From a checkpoint of a small transformer trained on Wikipedia.
Training: a variant of Adam for these matrices, 150M tokens.
Each number is 128 + 24 x the weight over its row's rms, rounded and kept within 0 to 255. Layers, rows and columns count from 0. Numbers have three digits each. The size before them is the row's rms in percent of the matrix's.

# layer 5 MLP up, 640x128, rms 0.0882, rows 103-157, columns 0-127
087:109123133100106110098092102118102146138148148119108099163131137147140113159112041106155175119147156120123130122136153152120132103168169129158099129100146113128122157104138134122126089157133111149110091097125110165126110125134132128114101118123124102149081121111159125124133110116144140158183148123103125109123181116114138150123106115106088084159164144091112141203149151117138148117130
089:112097092123129143163074120173148123116145121116139120115145114119137125156082145135153149142107130140144127139115137145160124151119122125147141112076112121126145133104125113120130141132136130216111113142125124173176153119127126120126119115140140125156120146052179126140081138123166103173108135159113113163136091094105129157165110181127088082122132113162126120146121100160126108125115
108:108138105164181084090139130117130131158160148125130104144145136161133141110110097154117132123111116119097119128145164112127125125153100134151128137146128178123119112089136137107174108108126122139116137131139106131153109186116122118146121139111174147134076144148145093173130177123112139126126106138090176128101138104144157186119107162167075108114132123122052138134099139113100114125103
095:110109115130167124073107126161094100123048129137127132150158105078153097143125100113109111109130133157161150124155102088096077121157132131139110128128103125131089116138155136152123126152117129172148136129127073125159112133145156178110121147109194160138124133103120117114166153148169081110147091119126142122137138122100175133126129123128132179144119108152137119139136132136148132119127
097:120115089116112076138132131111141175128114087095131122102142136106211161110114135117141106106118158165138163110146125121146119130141128142147130111124104139118102172118161139111101106112116117126162132124136151168162101122131109123105097074128163138164132132120121075128109105103156156128172153142090132153117162110168166138112130187156103134116094109138106129119147102085129131112122
092:135111127170144146116103117161120109129114152109132116106130143129153183121091141138141139109111097153126144140112150112112113119141097167145087115069106154160099096043127130120092125142125150139110123156091105144162151143146125166114132131167124149074146111151134094132132139126152168077147126110111150181113128157131138158151136120109112117109134164093166146160102146103138146141118
097:132118131131130100085114118163114113130105158100181100096128138105128137121128113155115122089083120133115125139120103099148130121129105144147133124147185094149147136146180124181120114092121111135118139109115104137128123149108131121147162155145086134065157144171125137130163150088123102110125145117131125138118123120151097126159164174126132080133147122115059154115102119176105184120123
086:098125118160139133128089132104135139131155123122160113145128102149125119184145156132133145088102147134113144079101099166154120090085159140161131109111108108120151119125145126156160105154174145151158107110127134085128099141100103128131128161148080131154084131162146094119113116103137145129115156132127131107127139133206126137114129127139109121146152153162113110162056138118125137070128
104:126140098136112114113112100150112115153088116122118146110120142110138145125152090071115114124142144129132135087134173135173086123146149136163120133078147101171160118119146109120156093179159148135114138136149059126175109144110139075118101142126134168131096131132127136121140122135154121121121150107131135130141155102081140141132122180103081118135093142135102137138167167182128103144140
103:115160137108163108107088141153108139110099131141144143080133091103137140143079112080146118104136159134128105100108144095159134140119105136160079132136146170164143137061151126130120099154105125153107115130133099136137144142123111154058109144152159161147085139112157135123143112153160130170163075119098123106126105144111144152088123127122169132123125113103108128107105122155136133096134
093:118079144135118100115137130131164180162150134095120140128126155135131149136111117088122131127090164130162158112096119142166117147154096128135156120074132191117155104081169102077144100177129119098133144156149152094140119147083110117157080106152124127128083131133152107149128128093116117149141128142130142140127142111149117076148100142150129113141152123096121127110139123152112130102177
086:168086131191155116143150156099139142115120108108106099131107120103149128125121144140148119093120130113165103116133131125123143136147122130119113146146126133117095133147069112153150123103076154154145106139134097084095113164136120147152145183126159159081125121151117091125119103125176154151118148102098153152164140109098145153093125169160153155120086162136086127133144105126114122160090
102:130127108148121113087110130185144095117099142144111141104115136100153113110137116145153130121123151170149113134139119112128123124130112097088117183107108078204145097137129107127110120100118100163141151070105185110118142143127133143164119126136167123113141118140133125087145164148158123103100130117116137137146073113150158099107127140124148110158145174133131152171134072111133104103115
095:124113127132130089104129128122100180122126109163134143146205158101143139119082144096164122119100130105171120111116127120146115137118164118146106121104139135188108118113163100127157077142136138108140079145128149104113147123113149116153135114138124141121095122137154129144108113105105119135170151111115128129137126071155110138132120135117102152215150169122142126136116142141122158064108
103:069134131140116155147090137130103123145090105115118105050145150133163168111102124165102128117107173125168169129141108099138153097147123161160117128125152131151121143079142082190126131103107107135139098129113128116129097154119103176120119138157156160118145107122139113125129125136143149144147084106131133162144146107099122148118103119142116168169111121086122128108107134138082100132136
104:157141106136158109117146131114109087120125118093172143073131124140155134132099122122139179148114151132116170178122133123163119112130113125150092182118102169135120148083118136119128144145149118184156117081146125065104100141118167148143129158155169138141152116110126108067119155150111082118123113095120117159152096083113128127141124081127126140137127136120120113129129120100124158151143
097:134182087156175099133110138131116166122146103078120135134075154096171157141120108116157148111134118144132123070064120091134148100134120110087128124128138145133111161120114101146169119136147142118139091159146112133111136175144161123124142121113145147129107185086138126162115136137116100099137146112122108130119127111099111143127157126112168081101112112158124110108104123159118129078132
134:145177098150178135115112105145153118143149143108156142079138125107105172153113166163153167089115074143121114125094109093149142143148120111133105132082136128125137123107159093128130044163163103153142125133111141110126121149134136134149118176165137140156108131161130153122105134128142096130150161079098117177124135112135105142113111126110136133111123177104120131138104142133107094132129
098:119101121137111124097132128145133150168115174155130104115123109082130101111152116125120126090158155166141107080107175097159120130131087182084121160130111105133123159157167097149122109103151066112159135112119126122091123134102149163172096132126116136126092116130103140181144129089158118142139143142138117122151124112147147135138109126103116057146168155109122148130140135127133141158140
092:139120120121119147128139132203146145115106073115117132108147088085147152175111149097147131146094116134142137109114161051127109146117147150147098135112137129134167139153141137111121115148103139151156124101141138129111093130118155131112095148105143120112116150083107113113120112137195080115176147143138139115130135090120149140149115130146130070099137113149097153174120145151139122085120
089:120127146139114145081133127155112170134134140130129139103052117142119082139142121133131144118135132152153156121110129146136138097138094138151119115139113142178108115138160086142101068147114114157107119059093106144113162139091109075167089113129125148135149130107144140099138095125133137132202150121139135122129146121158112135114143132134093134113114149165125146145141140147131108060148
123:144175109119119122079120102158181128164109177115135133153114137141123128133141115128140163083103107115142135156132122102111085131086098134138130157129125139179104105134112135113146095147114128157118108144142144148173100124111132156142112144142151132110140128118198093111195150086128084166119159143127127119138087117116127134104119108141113117126145140143081125123099130136142057142109
098:097132137151133112169092087102118117160125087084132101136138119117143187150117129147166140113129110129121132155111136110127117174117113152144119105128120182091154137091121096149143154132135176124133118064131087117145129141141159066158136148130112128148149163125117103168126118110132125123126148111136154151158086109098138192127133149147096130110154106143112133116080105146117096110119
092:118121090097124150121129128147128120143121128128149135114145120134147093078096105187127130139072137117143148146119165132161151164099100117144123149138117108112107112084128119124122104092113155177207120086097133134139112151139133169144131166109147116090165118106140126108122135127095147136149116091154142119151094133104097126122153194174107107147125158104102133091111127112097120117129
097:124113127158152127146157108144126149106137132120109120122126134118151114109160120123166101149068144176125155062080132087143102145139141131114092120094148165157108091119126140182135126088143127134110151128123157115114120110128154159112137129150136163083105145081135134146198158128159143139144081111119106174108113094170121104133112133152094125103125116128111148155136131140151150112105
123:099151081176120124150122128154172114142117137096129103120137106110133179111129153113150129122115150158111174116101133079148126146109134130095128145101135146142134105084111079173144142172131158181154096134132105137150160124123137110131094133163136092123096129139158123151124124122158131152093138168103135118158120100146158121148121148140134130153109134124062105136083098119106093095160
100:138139135138122099125101090120107170150140125127166106135112142161112115145157112120148163103119146169106181160199112132154125158154115133164113149070135139151135125125071140087132110138118135122116138129138088100098089125136154075118129114129156104125126105133173127103112117136138111100179110103148137104184142106137124146148120175104141103128146128103106109099139142166114120105146
097:104128115139130109125127131154152113156106105099098089170114133118147140101165113175127141127113106133119112179138142110116110064143099107098116128136125121084129131145127127146127146132130115125168095092099111085144091136115150142148154156096202110150157159135115135100150129097135123150126163096131140152134123152162144144112147193145132131127161147110061134116114135134118074127146
103:130118124162130117122068120146190142136133172100140142109164129107137090119152160129163132069111105145145154169108155088098143082156106129095103184145130088117143088100147139144147128134145141133082136150090133131142128129134118123148078126126125107164143144144118143136141149103171148123132109132087128113118110137138136145088096139117136102137114161098115153088129104118091105147155
101:086119132127129164149134100089136175191135103143156127097128122108150162146120075143139103107118105128160131099119085165124080106126070158100145160118147139115142120122154102123146114102123168143144135105146118131154153187121164112102093133122108109122130133125099127136117130082172131129135117133133154173096119117169142162084108129114146124146155091152145116110106126111131156124095
119:115100107138106128128147075134142129147120137130151122115153095101165121170082109129169160139122099131116112140119146123133114135086145146119099125108125113196128154118133097176150135138145175121121105109140127129146106141127146156124109098106109087089145133134152102109173117120162093152143147110124120136170099137109176170094091137105130108166132101132117141059132153147079119126140
098:128146136118118062067143126110147107181108154106161154093112143142145081121140118147132127078085117125160081116071103105152131121142140142141116087137153152111102142124132169089158142153152154108135136105104093124133133122083123121148128133134174138112124135114130115138163137135118118157138160134110166100118151116125159126123131150164100107111139124150100131112184103116153166101152
097:106180099153126117117144146119118128173122135110110127137088084110111118134116131169122105120128110134124182067115114118143074139143105143111113136118149158146121151084108107113155140116149111163141127105144136121145138159085115155123100147151140163141128187081143112143136123139165131125119154111135177120119155129162120100156103150185129115095119143086114112145099144171146137084105
080:116127095144138081131112061105156111203139132137134142146139116102181147124092080181159154157140153132131128109147124113119103110142176118108122110127118097127101129115165131143102111151112107124118104132114166133115116118123138114122143139134122077120096112174167107118126112170120098130163129138124178121128130078124178100141121121118110144115177127120143156136132143132111084151113
118:118171124118122130122131109111144151122111126087121136108121130110192178138128126166158113127151114160116180116095117131136113106145105142113118136090147135162108150145110130135150122129113158103148083137141097118180114163114162125119120131161123077128150175097166094116148129140140130110149123080129167115112098142139136192097118118099094112120117108139143117089122094168098170122155
101:030162122133132129127102147117122119168096117129135122067108136105132183091117150166125142123109120141115144136153120139159156158088073150142125124100159112098138150064146076143134140155104132159144121138102101123115102129097145139162109117134146129154150137150137138148119152080123140121133124092127177147143126115155130146139137105159130109141123104124107163093116121110155142135127
119:143118096180123178135133134103121151147142133160132101066144107076137159116092120120138144110136137143105154094133156113146124127118124108134115145110107169146139132133095171115146078115147126147146060157119121124139121116120152141150087117117151089125100134087171122114133114107125159116158108132100138154125097140184150184119123127131136134152122120102105148122126062139082111127133
093:091146106150099090136121143158124110139121159101101143117156112085151107153151156129115179139130138145148114111101149075153149091117101124128132102141118104133123123118128145162100148157111118119184157110125067094124106126121137128166098121116156153177097145104120070147104103139141119114124119114115141123157123134100178180138118123129139095190143135155107140125139089135107098139146
082:062095130149132086126137121173108123159122161125108159105150108131147105174107100123139150121063166159149140107113170101123159096170126149151149108117153088131164099118110153154137138145127176090129111105126098124098150136118158143127116153116140150099140148162088126119125111136134090115164150081115139130151104126118161122138137141140113096138111160141090115144113095102105142150127
095:130120112146180099121110119144116128139104163143100142136116113117129120087137148072126109123114125143117121078134161134166090146142120160103118138121114093134117138135104124178145129141156090153112122102161116144127159153117147164125127100117137187170122184127117129146173126119142123082154133120107098126102135137146173114145087123171080097146109129157110124092125162097139144076141
102:113149128141138093115131106119175126154104124158144144129145086135150147093135138127128144143133128180148119130080121138200122081166105133147135149130083141158135101132121132149130120118128136160090140119108158167116139146100135119119115129118143167094163143142167128120167129130165143102123115146132160114165100115099133138093083095110133121116170086146112157143070072103133106130152
101:143141108138151107114122130122140097133139102102141067123079132139143150121111108165109160102126131140129182145151118103108114140144103148109125147115110127121110106115094130138134127127139148133157098116116145118110144144157096123111116143171105142139146113167130115104101140119099162067162108149081145120125164120135171112128082117093157122158143198118142180148159173154089153098111
090:123178122145127099111121117088135128164113171117165121149122111105126116114120170112154130122115115115112140132161121130167143084097087141123118144128091161122112104157138113146186153124134138155128127139079124148122084134138143176108141166119158131107121119115113120104168163140103144141125138112124152169146096143095151140130096121178123163115107083115108129086135150111066108164169
093:104167143124097127092127109136140144154147177149154114066142095114167085122059115158112120135123142141108135147182145099185143127172132168093127121091084120135103137126136109150132147111120196148154115082136113079130104128148119133138116132137167120107146121112102111137128123146126155126162140080127131124162123132143154139097107119122141098147157136123147121092134117144121143142139
097:143149070131146110095122132136112147111109132111132103120085151123119117145118113092152156083103177139144159084114130133156128117104114097149084123103136071156105142161133102114113109151122136088162098120088110131111130141110150124131160098155183132122088158182165148120126142144152152140151131121136129121154135121151095131145154150148123140120095155105065112137142160158143151139097
089:128100118115112107164144079158116123119100089134129150132081062100138147136136094118140138101095151180136145093123143136126113164100165139093090160111101149123093095111143121095125126127105146121124148137129154171128086121117111188134142109110151113135139123086177112138144138117140102134160126112095150130140155152174118117170105150146102115126140157175151144109110137090124114132144
092:120134110128157126155092081126134166155141139116124122127104122099106111156162111126129129142148153144141136091132119123104104107147102110107129115090154135139115096116143115144105120161162171111111121156166091108141172116130141171157076088114116159100087104127174138147132121125126165121101169090141142117166128120177128141090094138165084099120145116119117147176138106115165122083124
084:131155124138137119168102130147120158123134151129156115055135102116153115148116106145126128131098090109135123111094121115165135148154123112130140151119130126141126170151139103162109124115153137134094100144095159155127103160114158126100134139105166082078156142096101066139148121125125124149096075117129140122112130138135115149115122109144164152210109117111111190134151102142105108108146
096:113159125142126078159116112077106107151127200135143114134122154099145144135120092135108120147147141191161134105084112138107095101144150138099104130129123136110148107116154104111129096132175139122150126175136158121091118124119107165148126094117127132118161141109186103156119128110112128102081131090129141142162138115132128137119077129170147129131109137072109150135167107161136124113119
100:115141118111125129136104137149091150146156132075140120110115129116101148169122135113151140108099134119091160098128171099134137105174154140109102111148149130112112130119149147097122116137176134129132127122160187105125093160113139131133139153141103131118124130130127128112157155097103079079142144151087128089114170123095168124123111172136070131130163163153103136150149145174078126090137
102:141111072101095106097116092120191158133126123153179116135121101120180135133108084138131124104106141100111145115119112137102144138133095136116136140105092128120139102069102125152143103126147164110197133116113167110186123124115126107138128137197163094131132139137135121161112111113125105114162161101134143138099129080156141128161151129112147136141144144128140119139163104099135137137139
097:157135149096106113145080113181117117123135137127158149153108141138150137128137118169209144079126098135163094126142125164133134134194140149142093147122105079146123115145117104151136103109118125113139144122125155117128116138100137114102133100135113155111093129125150109126165193055133116119105130137125126167147135138174125136122130127134112117129133088092118143092153140138140122078114
077:129162130109133109084124119155133164114136149114140157152104134145121119135127125119131169119088119144114116109113132140124144136138081151107131171146125159140137134137116162109162115088180149153109151101120090110133130118085091138122150108173117110143146120104122076107117199106107094164099103111093111135111133164104161132118114124125126118138191195152115120092100115126129129092156
113:100101072140141115152141161161120129106104129101119142113128068073148132125144128135099145107148130130138162127140134104121129132145072165132127161127114128135106132088142112145134154147140127152146134148125113172113083158120121167166118141134147170088089133148120096158138118092109161115112150077104147139141109107116091133103112173143115147182143123127069151136156096132130111154109
211:130153113164125115137106133144151131107096141128121134124086117108124132167112096165176135104119140178179152121138125148145141109105109135160140179117163120097144116113151129124149136149139168151120092126106129095107151113131111107129131093159128140131073136149079125113141110139139105148159110079123150160173131130158180128131125167124098151133115176129124166114105122089089101097089
# layer 5 MLP down (transposed), 640x128, rms 0.0776, rows 103-156, columns 0-127
079:101171157125125132126139131149129093123120076107105148113079144091122160075116158124092124142161146173114141117143125118146127100114108143097106168169117132123162099159146094130164156066162122142106181143130112109120137128107118133154162109108155135087188172108146153121127117150160147148111117109116160105142136118129115122122103129162141132101137125121124101076122136136139160118154
075:117124139103152095085102129115125124132108165118144097153157107143141151116089113086123131146134085115140126080114154116127139144135150104121145143158132144131113107156152135141120113066122097093122136116156104152098192103100111137154149152117107118102185129132123179126153134180124132154103142090181111129129134107154085125164127088160113189124137109105118125110155124118118150130139
129:124087115060109110105130131129119128109110177121171091190144094150171110123125097130176140109145134108085098119114115117143154166093120121097125117119138157121107122129148098130145134109138158128168176163124133086144166129076155075118122150126134127113123181137135110123168132136113158117138122120134114122122133146115161153139132090132141149103143101112128124114134094146179144114092
089:155148116132139137158153122127062141123155100074116078108159132108130110145117112109127098153126159085117106138124161140152120154081091161160084143136148096132168150127155108118170123077123154128120123121157125102170090106163126122127166132105107180135113141125131161092114169125128109153102123105146124136130132158083128136147124136106164126142119150108143136166132132110088120108157
096:133121172111132129129105107114104147105120115094179143162126160099130150102105126138134141126162157117150125115129108151120123081125143130178152174125102137147147089141105131140144158151126148116065116130155120106095132128141103153180135154119088099141102133148158133097134111099122101112077131155165182101096111179117149101106117106130107100170115130109140155116147173123127135159112
088:110122142123154132099111141100123144118083126110069159109162122128071119083179143112142107124148160099136122148183075102137130165118113119121122147116164141109139087164163116121146135098124134111128113118097118131111129151158066125107135163095121118140131129142111166152077120134143139119150140125175109131130157104117140140138171143117181124131117121114158171179137121136137128095120
098:187115117161125163177145129096148121130119141153105158127117165136175181112128168139121118158110087155124164092127141148123115133142143090102110125103114130166116133165128110082149154141133093112104137144130106131124143116091113112155127173148102132107107088104138098138139106120115097150126106107123163148146132148103084115079136170152098119161097109118137137085152153131087133135121
081:146158102176130099127132184106095115100118153104117123129070128106095133096128116105085107096169140114121141140106141100153179108158072138120116130152117144142135124153138092152128147121135094105109120133165134103121153073123120147148137125073155130140133135099100154119180153156147109133118100171152146153116143118090169121152111115151138105105160141158132153124145104144116147145118
103:117192108132090097135131107124161112111119121166129123110139149126123145155148109143115123127125129158104101140158105138095074132101112175127119080115140157108093114103120104180171160129118106103104150123140158105100136136183129133090166146098109147100123120120177147130161138121126133124151112150145138134099108104096158137127132115158098155171117151126083162135132129081164149112102
101:126131107106123122102150159079079115122133140139128135117123136164109168121146117128100125120115096130163099121101149130133133093169102117137098118103133152143135106171123179162128128129130089135120140097150111135138085143149125172120137116119124133121074131126124100115155148113156155104099125135144111139115141147127091175185131090110062107173146092145139162140137095154161155171157
087:165137092106140138102107156141106114136143100134167126121138088116095148111185156116131146136119123161088130155120136143107142116092102138134099118159147125148161147134114135152147130149123105117115093141122119103093110164140118117149135128133183092132147117119122120128148116070110196118153140102115090129176076133124131153129166119105081162120168101150112121129116108198112143111129
081:084127113122123104132099113140126134179143173148122166091129108167092176137102126130111141137139122095126141130104137152128140097125153169108114115130139145155129101116123136082134118139143085128113167176094125084144146138139104120107131100099111122143134149159100130149130092089114139131100117146155129143109110148080162115173121108148128134165153131093182133126114133183137152124061
098:119114168123144128143131174142119131130111137145130109150140132073122105119117110152126140133097086101114113106115090144098170150121130096133182143086123135141146134111121145091104151124104137163148102112122112147161120112136166147126142147120099109144119159129133093129097164193114100147157090154133117158141139157126206099112171105107134127132110157149164100111121140079099109099148
096:135155116098120101125131143170102126152139115133139139124111167083128133140135142112159130137094103181138102150120144151142114124156135137102108147131161073159143142152108155095126164136129127099150138109142157129120113128167167119169110115138132108123108109115134120137091161094135169130109162115104154176097129122180115093167123088104107088103132158108105086104138124163174096110086
098:152123098141117143149147112107092110127127101133148159098129133138109151117125132159118123131104152079177130121179140121111152116140088118155113118156104137116059127126101112120056169163137128103120141172115138144141100126123100091127120096136153120163161088127128142146110172129120140125147130106081119140156138114149128136130141137146057146165122085121134147130132098137155145134187
099:085108124174089164110147155111145124082113114138117154133162134103085115149137110174122142143125139122134109157082107107143107116126133110177144133121133174138117149125128125139140177111081137156127134143109134123110142127114113146164154142150082056138144071090115124094121147189150127146154111125088103135143145106149134154149154111118124142075115108119120114133129140166114143124146
091:141163156122140158129114109187126109137132114099158146131107096139134095154146110124110146125118111107098158161071161128117168115128146114110124157151146117173145105065132165093113114123103133107152105096147124162117137149167155094098138104153127124084138114170134146157109132123146158125116138145095101162100146114132141065114154133148083158155122122153134102130138129134104161128087
123:149096125124105085103098101102136148162141116133125201096161105128099126151110117126096156123112132129147125111077087128168151127128121109138179137143138120127168121111134153094153109129149156123169117111118150151048142134143103122123102113126133108126143135104114135114152127133130153141094202159089095164139147124132152099113125130099116105148148139130154087159155113133137116156123
100:128147131149152125128102095154146129090141118116111131090113149112152069135164117140104140099100136141116152176126113130101150111103151114171182142140145118143121164124150196113136120141118114175178135144139114120162109158107108143130116107127140072107114092109104102116097170130147139118127101162087117135127106149100130091103139123092136141137116102160156104157128113092136174101142
087:137090127126123085149171144126141138173132131142098129136092123076102109148121118120124126118089124097113133159112135123141140143072165122179153106142156086116149126152148118142131146170120115137091150139152136116125113110157171137150164073110106133080128117100098118152168177134132134125101131071154132132126178150146138147164121104126118117092107140141133086165118097122108134114153
081:123142126102134119107130099105094140159139119142110137108111128134113124134138142168105106115100108099154120095115136162122090153123101095170069133119168106138085091149117163130131078150120163107100122153126182137135119126136118154144089128102155185132145125140153100137142092131161159078124173141088125150150120123137124135123114111082128146129171099135159158091140145119114173130154
154:137083152149092133099153128133123102129129128181111083136124127126093141143133132145126100138110125151096140148112119145134090121156134174101112141066130152147125116150102149148106109128197133136156139143163159115156132135152138086134130154118075135106126134165114156157127164095096190124130085130118126122132118114109156113124086108120094119108117096152109150150164089139160093116105
092:132163131081139142138157114120096106109097145146162178147144100096149140127123107164126142138163124120131109125106117138138151094145125141119095168112129106138152115151100079119166114114149096117125149143147141147100099110127117150122136129127112135127115111158115116107070144151130125118118136180144123105117177116141191082112156092071135121131126131083119174110116139180139164077130
084:136129166137124138154162125089113160077070132170084141105127137140100098123107120122120119148108133175128163093157120110181132126120157064186127139134106104112124131107175130166140137122140152107108101134110120136146117121138103129103151129137160129082162098106132123155119124107104139134107097130162121108129128135096128099124118162149168149104124115146140115107099096154148136132196
085:133095105123159160155104089145137142074085121136173157141158114110131124128134092145146111118128158135166163167145090124117110145102098121155086139131155103109072174096097154110110142146131107098134144135127104108144129100116129137072133124129178133162134124165131174115149114094113113114157130143096136086155105112113142138124124127115118132158092105174125098172143121127149119139148
151:111073137160135166113141104148121085101152103089110110152140089154139110146108132106147094115179148096130135140159104138083115149144144128117174120126111123115160151125137139125145133079136115100127121125161128143101154145138128134090121086143138154099148105118122162151113151098135164136123175104133165143106118110147195105144105102136183128086151137127168112134106112122138107108170
088:141136093152167149115151133125160076153126115133084097114110126129157127136116137128140163160137114109107115164092132167056111141134130134165092118155162129087132160136131118093110133137133076176142108122163159101107106131128156173140152137144162143109103115135139117144149133126121122139109155122096162110145122129060113131124138093128162167116110112100145178105126142115092125115105
091:087105144129131118119141133123111094107108150129106150139101081114115103193132144143142146127077111123110114162141121170146138146138181096157133135138116069146138130117171124174129134164160086131114160147126140130099104127131108138147093144090116109102122170169091120178087089160122126147145118128124088122149125132132131108084124096119163142116165126103138149109149123145162114105135
097:122114096089134131108135187160123118157116127113175121120127144107155098118113141139143138123122125147156167120127088073130103137140140075116098083128124152114110141141114120140152080097155109120142170127129107067165172097147137122124148174110146164139138128160120177112120131140114126127182113104138098105096141104128125105101106125137109133139173163127157140107146158136096111117165
102:180141130121099127122189116136099142160107095155107125139059132117146110122139114091129125123130140138121132104130084123150153147129120132173109125114151123131078111160075106116139145134126127102140153156111095196123146132136096150122148131125131096100090132099111164117117123157084108130123175155134112156100140085105115145136125093142103121164174167100138158134120119154124124128159
149:167166138137162117135118133157151104191119123115153136103186115099123113119125089159117096098124139168141178100102079159094132161114116119115119091115091114107155128093106127126112132141128154125105126161158125111091133142147111119181093111112116116101105128104105143145146138122136118185141161145086120126107134130111133082163159120135160148142142128122153111145141101162103093142155
088:071114150120109081158098109176150146132144119146148115091127153125118133159091136092107118142133127134145132155120108104155129140127152138112201111112117139141187085143116114089116172091148138136117184125090153107157114136172133144091100094131118128170142112135109141111119124132136147150086114155154103150154155121143132132114123129113127142130096123109094133161088126102100113172132
102:122130107177124120141177163127138151131115140125093106111124092165129157114123126110124134147134120153099112131157111139133125143123105080099154094124099110078119131131114130114146142088122097162135133144182102151156100138134099144124085151124122095161144114116122178097118162156113103152124147134120114087090149190129101092159179146133151151152154114113114075127134157155111101145117
079:099155088088138176101099168110138123162134105115147168152137122114130150174132132143122177118096146121126144106134115141119156118147093135139112144153125097132162133096101126101128122094105157108102149096109145100122124106121095155127142141131132157141149149125136107106102088111164107166108141101153150096108115155164050103145145169093145129148122167162087133159144130131160115120131
125:108137100110115107111173132103127151137135158144141125115090078135114127157127106178109156109146107114107128113137141177144071156089137133169075149137091104162118133076121117141151108109133109131140145123129077133132148075107135113125087126164138106122175086117120127155136093113123165139132122125167121085163150109127126152149148116129144166111135126144110143116103145150152144175149
094:107139104121124146121105147134109091131146145115159122108124119112161142118128157127121107169163130082114096147098120145119098120160097108102123126127133126114093138123114160153150151065102161155125104126145168105110137099151102156134123133160161098140160136127107108162156084132147137167117089154150133168089135063098138131162103072156151120133104175142132146128132149151160131135095
135:123097128118106168120115073136172133096155075160119111169145163094140131118123119112154149151111136170108122125094167116130165090096140150113182109108163137104155128133134136098100121134166139110142098158175131160113122103114127137121117074139101115129132128164154137140129114143131142119115112135100120146114090085125145097159124121097139099173150152117166089119111123119101171136150
086:165078146129104157096103114114139137155141102096106127132151109108129118201135111069110129108133102163125117139157073172126120175088143132123140113127104096140173132134142118132092133103140135121144087166098116140155124127122114108143153111117094146142183108122164119119148150128154114155121168100103140131132119137145148098152121093102153148108104125084121116125132159141086136166153
086:118116152138096139145158121167073117143123131147121139109129101114091164131090145131160137134146166187139129142117069134149161137122127128113174123102097139106129166125135109096092156090158125140146121137113123137142126128158163131115156140137121125138096126094026128134142148124115149133116175115145150166113114126101117091133133133105117150118084146104135133160129168096137132109094
090:088116128164136143164124092161122087060083102131103148147133123143134130102124131113145147178153099146108144179151110090097136140128130118110179130153138144130062127117114107109142090086091104155126133150120118147124113093123155132148137189138127118131135102135175096135088109137142123139105138102129176150120110170115142132108139138094134153145129115128150093111130157108150120137132
096:177116122084156095118134150156105106139137128106105118145157126117117130110113086111102141092162181086130117120103118125149143167139118099183124167103137132105092108143138113156151152122094116124107106065139170130161138161177114100105142161136090186134116107100173124108095131138132096134120127133115109135131118155116158126137150149109131176104128135115110120098132122119130160130167
106:129110152140162121119111096127128168114125123126096105128155166144198095120121147117142121123149095085138069118143091129100173130112149089092129122144118118083129131143131098117150139088097137136147126158112140151121163139137152089126101153123123151137158130124163136180146138178103147121094107125152100141099110118105176132127122148111116139094119168117119150081096103130132091169124
080:081107135138132136109158124132141167126118113123128120154159115128109171150137103114163129123121175156161127115142124111117147061159165148081148121089153124126163089140097093099090106126132132148120148137111137139129146084155107102145119102126096153121158124105149155085125132118135119112125138148153148099067111141130153111154101192109127096103091137111110141167150115113123173108112
085:165149132131114131133097109109101144111136149157107177095165122144092128127128140088130112166108085126116152099098121132152089119141096113114101158145101118126094136145154127111089105145159139108163120165090129152145121127151134131129122135078152164151111094133122094102160165152169166118144105131151091151151112092125120107173126178193140105108122129136130124122102165140121126103108
095:133161133156131145140127089104162103130129148154130137111097118120143131115159142160124158123116146130119102111093165101125130127071098160159176142133148129127158158156121091159069135133124112125091161165120144153123129063113093135122142137111126113109160079141124177145176130137153097078123138114107138151141129160122141140123114114153128118095131074091142133126077093128125149137117
086:142136130154167146120136119135118095169111133145121152115120127126132142105116151116126120097147156124131127154107148121156135069131129124129113144149127108145141133196131116037126159108160128113074155105120161094124104131114095112122112119149144136127125124129092107160144168125081119122121107129101137138103131163104161087145164120104177093157093141109088159166142124139136150109080
085:117159101123115106183160143152171118087141085122185135156136142140142107126115109110151129159132127135141139138109146095124120129082101145092121118116129128094112126129155181094118140090135160135108185143126088124097104106138171105108138117147141129131191170139092116098098143136090131180124119114142126126107089131122146103161095153115127149147103129120136105120104167101136131160137
080:138120134115123146167088138114112161145146141140120061103122122102123127135148128120094109111111116108127187084101171124111141129109135152153157116144103131127151122130110111121115149122175133144093108089117123085144152156172072082121122139130154130140130158193135095139118133204129114132135089121148085150124167132134122129102108145098148140124136134128119144141119077100159136146143
091:111169143112087169109073172131169119120152081172173158153144116094130097156099143121134097118099093098109119097152090109161177112136143133095120119168149107141104116115137127137124162116111159163104106156131128128159124104127120158113140177116137145115152125124096144111129117131163124133130086161145141128112126169151147127122156120133116121139079125089140102114104158119140102164137
105:103106140102127117128138128125136150136115113101189142145129102123157127103100146118120107118123114149148080104137108136164160151110116084119080113143093113091137184092109142146114114101110150151130124145131111161112149112132135130111133092122133155102135097104123160113115110120102116146159161157096128175113131155124144145147152086052144128143154147212125148128150128133165127128156
100:158099112111177117184142107130084094118174094114113136101119165101145085134106137130109151104143181109128167123093144143145109112161102152153122090149161107130164140101154106147133086133115104124096148117159184148122083130154118115100111147123150110158153127125094138119149112100110125115116147131148138093108127134134103176127108145119140130140137144159098142168117098090100128118109
089:138122139135109125132079130169076147114091149126113127122130099120144175132113114116107119134127132104121118116134115158111137157103159107105138138123116091117121148152151130112102105153124137091135100144159112131163118110122120069151155157147144197183150121113103112110097165140120099148139159109183100134131150136148152168118156130090119176087123126150110143125114119087087161161102
073:150119151122090122142111112146105139129156087108150071124132148128167177113112092091099125149119135110138120157138093120096132186111112148108128094126136091140134086134187083153120103107113107137109120143105104137115143121127181132146138142113099175117154102124118140144137109138106152136127116140195135118079188116151093104129123114127135118122109141138098133139118120158143160176123
107:114105112108097095170086112127161096126155149097122087125155136128109082123097115141066111130108156152097107141118135147171138115151119153128105122160099160109108120149139152165111139104092136167153150089142142141124122098101140092132113115145140122173133116126132170136130113147118137125144126160124109082114097156139141121157157129163172147152084106110121175113130125083173122120102